From a checkpoint of a small transformer trained on Wikipedia.
Size: 16 layers, width 192, 2 heads of 96, MLP 448 SwiGLU, 9.64M parameters.
Training: a variant of Muon for these matrices, 10267 steps.
Each number is 128 + 32 x the weight over its row's rms, rounded and kept within 0 to 255. Layers, rows and columns count from 0. Numbers have three digits each. The size before them is the row's rms in percent of the matrix's.

# layer 9 MLP up, 448x192, rms 0.102, rows 33-96, columns 128-159
100:127078092148116136183143118145080224113132117116170113113141117109125094140106123112093163071090
109:127066155140147124201115135190151062087118157154150123205155118138148152077165092140117153144149
099:139127096137122087114109207157165142107088139150171135042112104162162160090163135127157148169147
101:117112097130105154096105110116128111100145135120149104124111123151117159083162135088157135083191
105:134097107119082146140128155133129073152067158150155144048147168154162130147062103055132161129132
099:160150152088089136159160171124048203121121140148148106172173178144091123114133147132107112169142
098:109091165129125095135153189175120157106121048142147043044161124159109086158125167172103208120113
103:144157173142165111129104118130146181077140080097110117133130139111114149135129122069126101144152
101:106121113119187170179136084111097106153137172120169124160125151160165099156141124171158114143080
094:136112092164102118139181137157102147103154115129117130141109117092114128083144075178112047111060
101:162152158152189056174150163111125178157165174112143132165159107095110182149135113157172106107130
094:136197133081123155119138160152073105141118088078141148066180143119085120149074130175075114207153
099:149076183166152082059148109064096115167075149140152109163134154079166128139146164153152067101097
105:132145159127110099080161163134106091160219179158133113142122147138077146092118119138065201150133
091:116103158159131137154100144190112136145074137114156140139098098138094089125121180091074113122128
096:110063131129144174176149146130144116218150071126142084137092174133145162108182176087120114137163
103:136086089143132183146141081148109133052179116148087170118079104108121056139130119113128173166168
093:071130109144145115137142060117179142092195148184160130128103138133161161138145162183141097127117
099:127151130152135114160067088083141077111133201139185100066138144135129105114115142144095113121147
097:198150161120131127105152057135072140153141167105128159095150162117187093108134155142134149131147
109:134136083097170152148151101141114126144174118147125118176114174126154131122101132147122128088189
105:135134101135118152081143128096110158090132146129132112185149096200125126180153087177166118082099
098:137109128102113145190149136091117118095100086122109112183126186169097108111116087146136137085113
103:082121129150148153166126108136130196130110097134149154145220139139131093104124152091155184145174
101:156132109126122103123165100192131121149166120159161149091158187140082166099099095108153123107116
093:097117117145123099114099154162122056180166131175168166133103117129131143094151120092106158151109
094:162118153195075123122157073070148159109106117080215141150116136141118062152189089061142160125118
104:141155191147154155141117139079167129114117136081193157147191133092082116150111140136141075120159
100:122103163177068098125137128149110158202126105128110124122150159097119125136093096092131060081151
108:134131117139145039091119143143133122142133088092147123170122164148141138102125145107059175123130
109:102133166102195198124093089115116106166079170129107161096087135135089191185075155103142138089091
108:169107141136136125198130202076130128133189204125093101196158119126126157113143086138138076106116
107:181100153144153125100167167209135145127125158106123127112111138086171160109142146203127137148173
099:151129144149125081073102104114116133189159144118104137076116078124133091165114137085175110165092
097:081111156120074105143140170163141099166121135140107088139129091131106145080121178085094191172120
106:155115107108163108157068095129185111090152127114155110133152161143164219108157134156148130134111
104:127145100143111088127133121114126145138219131133192127134112063157102177127157111142158166205198
104:172188087153140104110105106116133103091129141174191141138161137102177155107103080122139131116143
103:143121102118122111115173159176073063073175062136147125128129144075149136137134144093124092116142
103:165149184126117135145093149140104136135158099112103116137119164129163144050102043183098150118152
098:181134157167143106172154116076098102091124136103059046116114073127091124162150100146094135172192
104:175164134103061051124140174075114162121144121166091120167097100111132127153165098097105134093099
092:181198072134109124088083080155105114071143126103139085140135221149096133111119079187171123145117
096:159111116136158122098169110116148134161161132110165206139127111127104089087117136136143115106110
104:108201102135177125071131142117107114116102151141117113128128147109136090099136079137150135125157
092:184127140149116107074101136145150096122129130065116145186073049147111111157073154096082128131141
096:120135127050096092059174109141112156080183109104163088129136140193151171133161115128146161046128
104:176140120134109164089119099141146121152127133179137070199105113130185128099139155148123165127120
092:177151144157179119188125117119132068120089140142108123120160122140166148131115115141154136163140
091:079140127130107125132096161169142129144074113140134127088104108127156085116122168083128101082178
098:083101189164135166092090110171108131142141156058115143139061093115105165076157197210099164132103
099:156157158095088143136110116149108123134123137138127136144134110094160090164209089127143154161157
103:153153073132132110127114121177097109117145169136072111163139169140109130048115200137194146105140
100:076160153171123083127092132123156090127093109073162144104137076124124106113127078136146114134142
099:104131120116138110126097150142115099072147108112155149080139171116119170129102120105071148126121
104:131122071175103124128121070115170117084162112171105095156166145106130140147123128137111108117158
099:126107137164089096158169102096133189188139163145173143074095113128146118156134135074158085131097
096:073132158125123136157085123063081141128120163091097155146142186064051137144146100072131096111187
100:177152098087155115109117112146185161136146184143114142160121137116138139113134082139115194158160
107:074118117081131080080132128085093048180102087113139103165095148123149097090140108073166130099118
111:117088093163137107156179131148136169075051101094120168153014125091132152089157120177111148134123
099:169189088136128172117084065117096145098104136156188112174148157112104135078143142160139095155112
104:167132098101179103152153110093116134136091109117181213104159172128078121135098121130090099103170
099:168105133156093112103158138128110167090156114128113142134166116092089151159172186099146112096119
# layer 9 MLP down (transposed), 448x192, rms 0.0404, rows 33-96, columns 128-159
099:149143072102127111150134125087023160131071108157088114093140162117155108169077134122073150052088
110:115092148138157100087139147114163103130149106154049130120133171142149111110149122111102150113108
101:099070123113121193178112107109139137144147122131133131130049137142139184155133081198106148129122
097:166139103109120056138159104172180131105142124103131110118161131135140083180094091164134103141090
104:156077161080105167130155166137117140099140141130130144129141185111147202123157082170171141168142
103:097108132109137185112186074106128087147098167113133161089110130122139137123117116109141059132130
101:112060078110114062168146142149229140152118096133086143069119133076159115167168111162111103096091
106:133122138154129099104099152139202139135206132144133148114156116114130073121151085106127113069092
100:154143182113153125082146180133097114079166181159179103149094110122148153140136068150142111146136
097:092171117198125110092131139145076147076153122095174126081079186123150196093167125111151087169088
100:145117139134104198112122111105119104211153107085189196164092148126109118119144136157160130107135
095:092108067119076134103142179138148127123077144123096116158122151101155185090120114120085109144085
097:098113166085146131163123209137162163161161091148106074093115100150128152135060102092105196110171
105:076151220116149157127166080140137086119102131097080126170154152105109104045112138103105139080101
095:106186125146144107106202123150146122147166161133143106078130110114151123087149058120081183128186
092:115095148141141164168124138085074089116144156137184159151130120107145119130096163116107094085153
102:080118131117124119134137152154157189144197076139092151167090187080148160097173121099099121160111
095:118090150124063146146186089169115188140123146145153181165105146181125144127121169136117100156129
091:128145130142141046207114099081124137102145117156094169145119109170112080156148117164111126105121
100:154137105170140133133127158124110095179082078101142158139103131140119143093116133139136185105115
108:176149097141100156059093127160147189194078099091139130139099176091123156107072132159153150061123
100:146118164140136186131110187104127172123143182119142099117138102123113107158109120146186102089129
098:177125139129143133133158140170158131152111157093127119141159100108071188056106081120153133091083
094:141148163176141108145118095182130200119195159108126155151142115111084131141123137162152158152125
104:131143156141182099125147147184169065122117135211120102071047119127116127142125159132094096085138
096:101111064149093153133144127162123127134120163113146139144113138098146160134185143151086109123126
086:136113113109099145102109193167092121116213111080131130189204087135140120113132141093165104127135
099:081176162179130101067094061126120097128070121128159096115124091131109098114107109136107072134157
097:139169115143115095131199055075164142118151128140106138142107105189083140148140185181123112140179
108:109105102105109121138092102132130125130064138135206139118172156163157179132122194088106149138128
110:153130057058131148164115161113125125152078153098125158192122077168125123081141127162143131127087
106:147079142143107118160157132180082082176136155169145168118168169116111128099203157127122135129090
108:100191174111042086136171101127114098154181077144089077157165190102157110131111151108116191145186
100:130064118113127087087125117149143089139151146136155169096141107154150075112101147128156203202086
097:134095079088136152134158093153086147109161147159171136168096118127135146122159120139186180113121
098:166087093186138104129164172138149085131091153132139137152147163118169141157120108145124192092096
100:140152113138127098127116117099155106087158108130152138196111150171102161094212076146235150161092
101:090148100169107123099108135109124076177103104099173134170124141134161117140134105152102070120165
105:072119086137113120089120149170093110083134138098100054145109122087152168113134082076170113139121
105:125121147123154136135136142089125105143102072088174132182057162130082179143127088124082140133092
101:140169140152097102130117099182167174118116143147141140145142090100173095105079098120062092139107
101:199081143141140136097076137178151146178154114145171176111147182120123179150121077126095101157167
094:174092120115059115099046099141146101099067096153080110188134163098134105192151087093079098124104
100:142169072102166143112064124158119148126221124129178120129136131104129141048143156159184130145141
104:098122137106085168134146119124169080127108108152088132096159107165148156141120184126155137135189
095:095173100140142163162134150086184130143123112134161103055129117175158103092127067116150141116161
105:042128142092143090113153167054079130069149158144054064123173148155128092120086146156096174067123
092:090129108145102119129125141069188077122132114107154162138173099140149145152134119170093182152160
094:109130140175138153148124122098150135125134119140124116115167105127148150075165090156114173173055
092:173188127137177123137093133115095186072108094134166096177189128133125139083152154135127118129082
097:132117139114116111126107090146114096110191121122129143122149168060086126043153093105180165143157
094:119119122115124129072092135094078134188171129146067161118117201151091112125134116122160096149142
099:073151138103133132133091127134167118143135152154085151165128146114126143155014140054143132158099
096:102159147146175102129073118076095128157082140113144098052067138173112068152097070090173140071121
097:174148113151109190107168185122093122098117123074130118146137120098103182117140113056174166104144
101:147125154069115068114097134143109148168150153161116109177141168080174093222177156094151107087168
101:146131119181147154109113113110107100184113130143181102117133140154152059100150128131120157145126
091:159123171136104128111143122122051175183108139154133127161110121153118153068135150155137129105189
098:158139084125152119084133154131136183148102118111100146173154123125169069140124139150129211177184
107:166153129140159131114151145170156109080093069122089077161134145096133104068174112076093065114159
106:103154133098095137147098056141094130109128111140193125125132132079129096145161124171145130127106
096:146135083119157150108125116162126149139108112180122135132101128102085126099110105119134153178143
105:116136137112072128146123126156091109174086135148141092134102089101149135096132107114061088160166
096:110126150122101186079189139152064074167060141099152109132104064123106133112154149124138085087110
# layer 9 MLP gate, 448x192, rms 0.101, rows 34-97, columns 128-159
100:151134118075209118130137114110106105137133139122145163124109128153134180122226099159085185139092
100:149116130097095096096170129134160182147174098082163101061111126068119200177111124104126095149100
090:145117104106124140102131160126076031130176163151155134153071136162098098064164161118165131129164
098:145192162152123065154133145174158120120160154153133176158174133120130107152104142107101129113097
106:161146111168120169178148129110125122149103125150138083100085122119077121120147185193151076140131
107:167107133142157075117093114198144172105169059161180151109129132152156128139081143088110080092139
107:158135116182047132132174118119134143089184148093134117061123148130081125095170113118172106108132
098:096120140139123137118118087081131079154161170127115068159148115130147137134104111207075152134075
097:070148086101149091148150200109165107155096149115105076151082097101124186143104184121113155093102
100:097124072099095114031122149141169114149112106121148095117093116096124108097129133112111190112069
096:083182107125159092045171129140164135178093126157104203137105154133195082123170144073136130140086
102:157133160135106136152178197080139162103101105101136200155126158087117147131109082145163141174133
108:138175175153164108096124111154144098152180092164152128154105161121110159081141105159160134116152
097:106108097176113127136124126097108124129123111085154100123080157161064118103138126121147226073147
085:139170109129168097169165105115095115106120172122087142173121120098111114138141085137103088143120
108:153082165091105127133151060065149090158168142079125130130150129120153180136137117125136121161104
092:079124107111123115108157161135171128105154098147115093149114115115113127117202172191105130145162
094:152148116142157105159090138176077102125146113117113126123138106119146145087093133155119105085113
098:113168162152084179113135130154154176122154154090118084123147103115111168132076158125121113135067
102:118152161102130091157115132143165138102123086142115106146116137155127140133057186095106087117146
103:140142122171071099107144127138197105102126131111147114115215135136148159149157138169120133110150
097:156133128072190123165139172187089149171162146130111087080121115092168147101114118143132099172106
099:111173172145151167137154036164154142165141142138096121151127128125160133134110156088107134207095
104:111085102131138116139159149187150152053093089135108065116124078125125142138135132159166139099180
096:125173095128095187140115158134167109130107121065117144141140079114132135146135135104102148124114
096:144127098104119126155185149114196107179112137201132111145123135128147125124133179102184116136073
104:169112180112089133097104181118182149156153157121173134115109101151150153125090101180207150175097
098:178177156157129116107162132076141118118178169159092116155084096150074099184137091165158107140137
112:115083142074168096088128069071163123087159102144156101158099125099065128127106114077114125121207
103:137168154151124134131085131155169142126193151145118100143170139108146186088113067124126179104083
104:155096078084130136136121121103085085097159158095067091154165118161092138146201108162099173103117
110:153066099107118149173142117116148074098099151118166105078097083166159111100104118143102125098112
101:120141110095111111166117155161170157086150168144164163167100173150082181139120148109113154077152
100:147112157119162121140158132135207086167102120131143160177149197141086174145122083169120140154128
104:137138109139198104092123094168155144123181159103102099086112130124176118140094146124117103094145
099:138119127088120078151150059122183064124129160056125090063140140107156139122107185185085101138083
096:069160136093132109181135133121079089125171095112099168114138144134152134079159153139112140146146
102:116172073125096158085112174177159124184137126110136122123090096148100177168108155160157173095130
097:165127106126090085114147146122130121088177121154129137096125111066110128157140143189098119104124
101:159132152159120072149156154151157147083117089162149080205100127174119164133170139145180156098121
106:115102187126097117179110128074165133128148103135089113158081107068138088169144138061128161088109
093:162128132136139171190153090156120086163148126084135113080151157124188157203079074190156140127110
101:085164114152096129148139166142201163118094099128128158078124118122124118169134119138092128136136
110:099132142143098112059159095206171143132179167116140105127126128141122102164121085101110165122141
095:122140124177126173117132172111132090113138115135059128119120146151096164066157107102097173122132
100:143160073136162110175159114153111071230096087119122145091134103131112117132150094134164141156132
088:158111118122128171165141124090066082103115147132131113109166136105169136089116141120140147142121
093:093152147152126140153137137109153075149100132129106127129125107148178161124146055111132139124140
094:114140176130126152122134112177158067170078161152131138053107102097130107189111074146129104099128
100:202163106136075129133144113122124114106140147082080074170113129152129139110112129114108140155181
089:200128153113128116131171151115098091121108171164147112190081141146157218121092131168122131107137
099:167115227124133150159124111157116135107125098131119158132143114138132105141092143185177167042169
108:140116178088069144119136129139130104083197102137135084132129162127140178215191143139112110134135
101:061150118176087116146120123115069130142142129125070146131144086179083136116142114094132141147119
103:194089126109155104101101118124184108152182083122077135144147085098120127092135080127118183177100
103:143172136104143162128149126118160126085101092151099125118104150113190120160134110113093149110105
099:133146120155156110100171141121125072154153142169131151124098118208119094117124153147090129086120
099:109084147172123123145077141157136078164097146105179077101099084123111155205144142090131135057057
092:111133056117120131104137118107103140161120157093104122131140096095089129073119154127084160059172
110:138172159133184121168176080094159156107113078120109194094111121143114174144135129076139176061186
099:149133159146192121080092151140169132107176142101165110077111064158144101093099200111136113062118
105:132133143085128112159175143146166112116150099135065125125107107134185142155096159129154130153095
100:129148111117124164151142118127182136191144096159140124111100108118174168137079144096113146143182
101:122098160137143110119141098111128152115140179147142087127066098168087199133098051152095120125113